Each number is 500 + 50 x the weight over the matrix's rms, rounded and kept within 0 to 999. Layers, rows and columns count from 0. Numbers have three digits each.

# k: layer 3 attention key, 320x320, rms 0.0378, rows 21-63, columns 160-191
# q: layer 3 attention query, 320x320, rms 0.0365, rows 22-63, columns 160-191
# v: layer 3 attention value, 320x320, rms 0.0217, rows 0-41, columns 160-191
# o: layer 3 attention output (transposed), 320x320, rms 0.12, rows 0-40, columns 160-191
k21:541468472537498451382503427503531396464526481452491482507421539435566462435378500500522367482469
q22:573440411548512448533433559524461538537370503434436529487480539578526526523510570477473578509517
k22:401525543415537529496509425490477510481543555435490448502512531535469444546483461559520584511468
q23:459480511473455399548516525581463517449463477530500530425490481530541461447586532496485444537468
k23:481561490497426583481445545515515511397497486519422537549508474443541543605434545564477542568498
q24:549541500570475476505473480531492565391526455518534490480485491466583334392493439548443526433465
k24:522388567492629501404499485533494573470566515437422473535503483438571429498584641495444485514537
q25:533533545475527481584368444465546503497533507466495489568469453592460521516535571426454449481548
k25:447555486462482455411508551493457477494512584499498458526506541541532576508518528484517486476553
q26:462506422537482493473487453512515475443470475535542436552518463409572524411598495574388517447586
k26:532497494509483525534415535515569506467558445484466546502551443558440558455475549554463422597532
q27:522544491458442565524436440555509482582515544514492432571423466444529482547489547468471550518506
k27:435501449478564412576536521519620525506479539555441512599451579518476481525473499433446579515560
q28:440414539486510443503573469549474542446484459566506477465432469468482568512536532505530510515446
k28:602553593515554503467599522486482496473467577453527519531474455419522459546481563558509486473546
q29:522533587522489563529513522500512531489494458522465475514443600423477483521500525494553505421472
k29:444440460531557431495517525537445428452509494485510460488506432616420469525482475368457507599505
q30:510426529476522523470413433463549491463464455558571500524409531577539617429565521529481455509431
k30:506480507527388505514466632533457645497457515502426503468552504605560428435533640446543577486422
q31:478527471476444421509453408469426403479411509478584448452505480452489494506562527550550395540532
k31:650442523474510506515459538545528508431511513507381487460533473572550582526565514568552495510494
q32:519498471474451438591569526500579460527546471394451568497693476495632433483427549470418463455560
k32:417449528502495524411487486472498476510570499519438572547425580599652421552540485467589492509509
q33:522616561427468459548407573563543466481485553393553474431536480481510487553561559518430440480504
k33:478470584493537440490481485555494485459499501586493520583478518495423610507482488503506536598498
q34:527494488423448581547514421454470547469515481494497454349523529433488594518422478512519490494509
k34:506446477549474567591510553527416504443552418523486503480566498489558439484572517593537452542577
q35:506526459519486581506480552461524439692486487556507539489484458585517533516494460493432550475508
k35:454466525494487497453447541507508501495427476509469531482475506442516529573493482552487565551476
q36:425437600548563520571513571542427519441486534414518497521556519469485512438426561477462475438427
k36:531570602541468571493533506456528471404573468501548551486502514541537478500505445534602431524442
q37:468616569591524550394501473545427425425481545558541459424619469602493540478437412527528500542517
k37:594485444513510476535417571515490504518496536391495563477454494501467495507488515519581520561502
q38:535489483544527552486413542492480441441444574502451574516600476524412566492510591452527443334540
k38:531509417459503460555437402445519562427433576551549466554579574478407483496515544564461530517406
q39:401578511493510474508551498497540571463558439594413566504443487457496409541542462383512501513554
k39:494447419462445559532496495453448505478470442488578515513534525493503521377461465568385470484491
q40:536458471592417560533580480563517485527448602571511463461534452510490483483579515521506544497469
k40:624497450506599511464557481524572452482527481509441468516530497464554531432491509528502468464491
q41:496569462546492512531474524581388553515524442471413475498518501507415523394468453560486545520553
k41:458571453560495528524619476496502461584515506459467612470498498473540473544565648565515472466423
q42:479466474556492611510568537452489481434418436477524573499457512479480527497451472436502477414547
k42:482572522514641466512519493440532544441455582507557429547518505515495491588508519427533456539455
q43:495601526477499476470447470485491495596428453508585433478605589606606557398524472399411470520539
k43:442489604468496408506460465594450421519472413635532451475407532575475600545519423621605494487431
q44:593499593425416442433537490449509425492479550504501468477507394500500478498515535509599579416538
k44:493405561468519467589516448588537490435444424490629559530490461441573521502533446532465446564474
q45:484576566489519424591479526470471450505454567495507535450455499492448474599480448479480494563426
k45:484492519560534468376560502543427630545486533618543462501572503483536590510609469483495477482552
q46:521489493549508419538490413358522464526445501460571443540526426576480482572500504566491432518497
k46:574470489467576592564423501571438585528496602530567523497478381481532464493533427406494469498508
q47:434521516492465631485484458511379527450548472486441548486496533548484500593460416648565499543373
k47:485432546454482564503508564378614462502492592466450488524576512495539376445485507480514506595486
q48:451493481467448559442450555412443512487475512565459540450410450481465535524458572478446468436433
k48:382528492464532539525439497508562549418509487497525477474508482481581470503430448522527474463512
q49:458466478552533538527472500549407476501513504493412493527420508444596484509503526455521455493468
k49:458525557491446432444492477404483458550593597438511451564415597524454499522463503416461433517478
q50:527468421522573456503490523433438447573439371499504472559593512536488478497581545519461542449376
k50:454422549439538528537544504552449502423507550485514508446503479466491428566493436491482486598514
q51:551455502559420466499396507545475573545489533566451441513555542516532452549487488537484563519509
k51:580431583499533437502476446527569531523547466506417495415468493525492592494526462495523533458489
q52:528440509405519541565454551446481483527546529492490462503505489499567553436359508465446457532478
k52:562521467543530504581528641452571519429421532496494503426475483417475387567519498524452497491506
q53:458481609446416479501402540515474506513583519544508588517534450439598597471505565431460514540506
k53:460428518517566495477440414558412477486468506461492564442528466395521593498536563563518613511405
q54:489432526459471506470512505452526539627531460565568516493414474457410577510600560500527473596437
k54:441457544508367439589537570440480468463459468498487604569496494548536478446455500384600556511538
q55:519435375499507533433506549441509526466511478553556605422535455547555438492468487561534456584482
k55:481552541612526545424495529482543530620463569545490542522464521498532534573509515486480518494559
q56:481472609502531517491572522498462507472521481504521516573505558497483578525546471502406501378410
k56:501537526489535438461446509544521420504478408472475420513472458502459456555551593449421507554428
q57:503547391494519405444552412442499413608430501403452454526453499468584537471534437527525369504503
k57:502424567572525592538557561563520589589495580472517594417479513443469484605575532393575573478510
q58:458515485529413436444503417475513524562507487468432517548499484555411580511383491420561487573468
k58:531506478442423484559499564581542422443585421528556529510534544472476404442586472491523500497522
q59:518503514413498555531461389409466455528504472527524486510524449538478390491435388515405552463481
k59:507405418448456480531523498531472457509464516388500525601508592538512432453457491484491436527506
q60:472438586491504520564518596616468523513450564486552470414453582438447435532547531521522400476581
k60:597377548412554462461385444427486504501513479580479548550498490543450557442535416505521479422397
q61:526458495512478489493591478475461512562374446442521470541463393519528521443514474533484447488448
k61:429571449604484469404447459458501594562459428449506380434521463466452603591483469532423450519421
q62:559495431497439466450428492459526497509494563458519411457548500525378434421410538421462503532470
k62:427494395438486439561537504529467634436412535546527473532491518414610543449492516527462542582512
q63:488489467534426518502551520451547521496587438514495419468528608609456486560558593543576460478516
k63:557537531481481572570528535471455535458419558500427526446467520553480523414439555519506459492481
v0:412462469446550556448528414479543501623620595480520461488559501438443426484461509503448454577472
o0:437586442506411557515450455489404536568501386491513445490531490601508592425553474519475520434484
v1:578437502506587367467583519531463538528550555500508424429576516505483519542582564517478576483596
o1:512578532480493527590457555463384469577577460481505546536537572515430533500489513522528443558487
v2:379384460407605555542561575513658467471398499464633413490532480533563426559440391512415558555629
o2:445442417448553529427482391533446513459427494519473434496575459505559520502554431506501437466460
v3:574467549546392549530536466454432558478562587500485588494549428455541515477492554512430473438507
o3:578544508445529463495500450525498559438454497503476490506474500461491449436450442501502444533481
v4:542441442537560547568533431536513511514562490408478549535527523491450425546471504592523525566535
o4:480466533488473552518613517535559455494530503405542467530494401564436430517540504456532399446500
v5:400506456483480487367470335370565558654444472562479515464608440422521372496548537544478517498516
o5:538564441576480428528510526451412520535488566484442461581409482478499434522579501463468559646457
v6:450484486464435522502516436461525534526473461511483488436555416528570535637444516551488541472564
o6:479508467474605503424447526529465499555417482487510483468454477533464581483458429557573516523594
v7:507383490585534388486486484491534510456476525552479481554438464405514366538562502459526547474583
o7:428493511500508538530512552470478431473509403480603432466547450466531498362550493481434535579413
v8:585510478644520477565555582452496462559476509507558601491459525565533541418455464571530526513467
o8:509477457511442431500452591438460499483610596569492418555455495477543540391483459500527504504509
v9:489546556456565534423441577497514519557412502485613494484532511460619486416423508472490494526454
o9:445490468546575464580498485469586460552551518505501455447462423527524438487479546443594473464501
v10:559496497532543475585487488474504545521509499493521481415508504543486455493495513519557558556497
o10:660433419531554425558402460534429503384545478549355634490585492403514643574511435438422487574432
v11:559401570471594427517516483466525420436514509501587542490442484534513421447494523413508441543502
o11:617490479449390572490500532566509553505496489473564444512487495574581374491489450604526485512498
v12:506576422422521393502541528563417482498392445593568500498562550608443617577509552509554485474463
o12:513407449442535482451487537421490579445535442449508476505504554496497438593494480514471442518467
v13:506482451539529449497540448466526470484452487409501553549575565492424567534519356553526523507503
o13:539477513508459434506371473516551428542575475417531481427515549525377457506520530568546509608482
v14:629503454465498543553489571500538439556386590550584468499471368521530517584554521485513493570456
o14:563559454489479496528509473607435462518507466514602473467549558472477524503540413475507506456553
v15:497487603467544626623516549544537537536567503491599565519501522630527423551516435614447447444491
o15:554517465512456539544467479422388509497483575516532432522394470513501491523476541461510554500491
v16:530525555498565555521480500593494430550562513581458575583507516530459340415559494514453564562480
o16:524532490536505571522569514518534539538541503440476508457587508522530564454460529614527476453500
v17:576462498411434575539443407476558557535528467528504448489515439453369553503511515564478506576454
o17:503463468461477597555527437478479634484454481525510369538479530481498513612402485493542470465512
v18:505563564493453579433548510505495605508558547469581416516471290525415519600448389610571536509514
o18:508463482473599458444547430554502576540530487541518519459484635543590477480528479476459430466505
v19:556514445545492541448541430450450522531481525502519529415560500537612447549543453456485551479519
o19:518513503500556586443447606494477498540533497484434487416477477505496447543483463486525458379559
v20:523601488444502389515486497490489504542468493599546556545384592502484570438479481576477567566558
o20:398460441523583562580571581534531533540634475447554482446474432578512487467372546484388555377411
v21:430492475520455545510489493422617503512500452445561595492516589566465474515482333514511524496534
o21:547546553510496517407543550407443463539399436436480420463443504527410494522560459443545587500476
v22:531495507494492557448459466451496433487444382445403467486553544503603478476439519531512499569528
o22:526544567562532476502563598501597415472411557451494443464496428455499491393512567527508447497486
v23:376507413601482418573562604480557515584548444547490528459488520390424419552585417541397576462500
o23:494516571498515432488458481519508514423597548450561570404521517406520489611402535450478414492587
v24:555536433496549438459566561498479502505555427492545498545447489459514523508529410435483509592461
o24:446396423488470551412585432528440494479530492587444512519404550479382562445544502453417478549579
v25:477555519454535488541489439570500454401545537468551600535496376528462390528491610516506555581519
o25:584563434433545452484526462465532581583491496512549528466569476445509513550597506564468495425521
v26:455412506471581492513616474376479565520478507521440485480417430506501483449464520464550498362387
o26:554438575552454501539501519493557499467471505505503468472440380504507506444407488471526605449517
v27:498455540565443473432391436444502476533471620471503484535472550412554472541438576523558536563467
o27:468508462480574570485567486508453507486464483475466417406573459504478556512494517500551480621483
v28:479260578629545495511567479508409557503428568575478499562381419531545445534438526443576444485422
o28:601468564496398514522636507446439478478547479530451471532507529481420512551524551552468528561457
v29:425512494474544585499447515416451542412533458449524491581520516497429542438526513484444435530556
o29:512462531526487417557513485588538497562612551422384416549405472500509509479530450522480473555494
v30:561417644522456557531617505524566536388606571455594477405562391598480473405488515479548494533437
o30:528646405529501505472495507523462549568398446419411623490477488482475465477408626570494437499505
v31:419548555524514438576562439503446484408460454525431461607532533579478533593464540438475472539429
o31:581449491480482502527549500475501491574525608537499434521621520540549466461529561566431507533491
v32:552533515521499573530549693467602507453477537448410557559464412525579533539483584503541461477474
o32:462463429519561514562452570447514574553482457538491494540522469544447527413547549457496546479424
v33:495387582504437500523462427529521576524483494599440452566555487483541595564478443448509562571458
o33:484609600407514464534524482514575469443485529468504478421527409388466481413467503585493545500512
v34:456378539569452508456465492491421572544497552524453670475627312448436500525586468511467582543501
o34:565428436541539506575436527447487557512501567484495580494528554493528548453476493443486517521506
v35:521451518504451595484404465533469549486489492506461548395567519515442494517457583490441479493411
o35:422512615521498580478425471382477499494559520459460545457445538505476523503484626376492471516559
v36:558449550408550486576537455475570554569472483498452515537577583536499426494489504467565396456437
o36:532573530424402434543510533422451460479477559532448573531462430622510617601437433437509611458435
v37:490493424494515487532491488611538621545489444584515407593583497625518442526524471438468527470515
o37:453541522456583480445529418496546473498411641514501522489494530438587499485409549476445485529470
v38:514490491461555456534527483514486588526516434522496487530479435550409455521494544486574474567563
o38:510577446577433498466580545445571521577510462434405453527489377481561495546471549482431618537523
v39:412480542506482590554634480559567424498378543459577550455586445501591477493506473513491531519523
o39:459567463547533497481519499618511571537479438485415475477498507519510574483482527498566483522543
v40:533428549468459507558584550458444470580464518455542494463473426418510587495487642401505484519558
o40:478477534530589470461414559500491492490601488404542510479451522428458506603501433558534503532450
v41:480431561594434520520395468495466447489344504494465522434507426461474464532591435472465417492534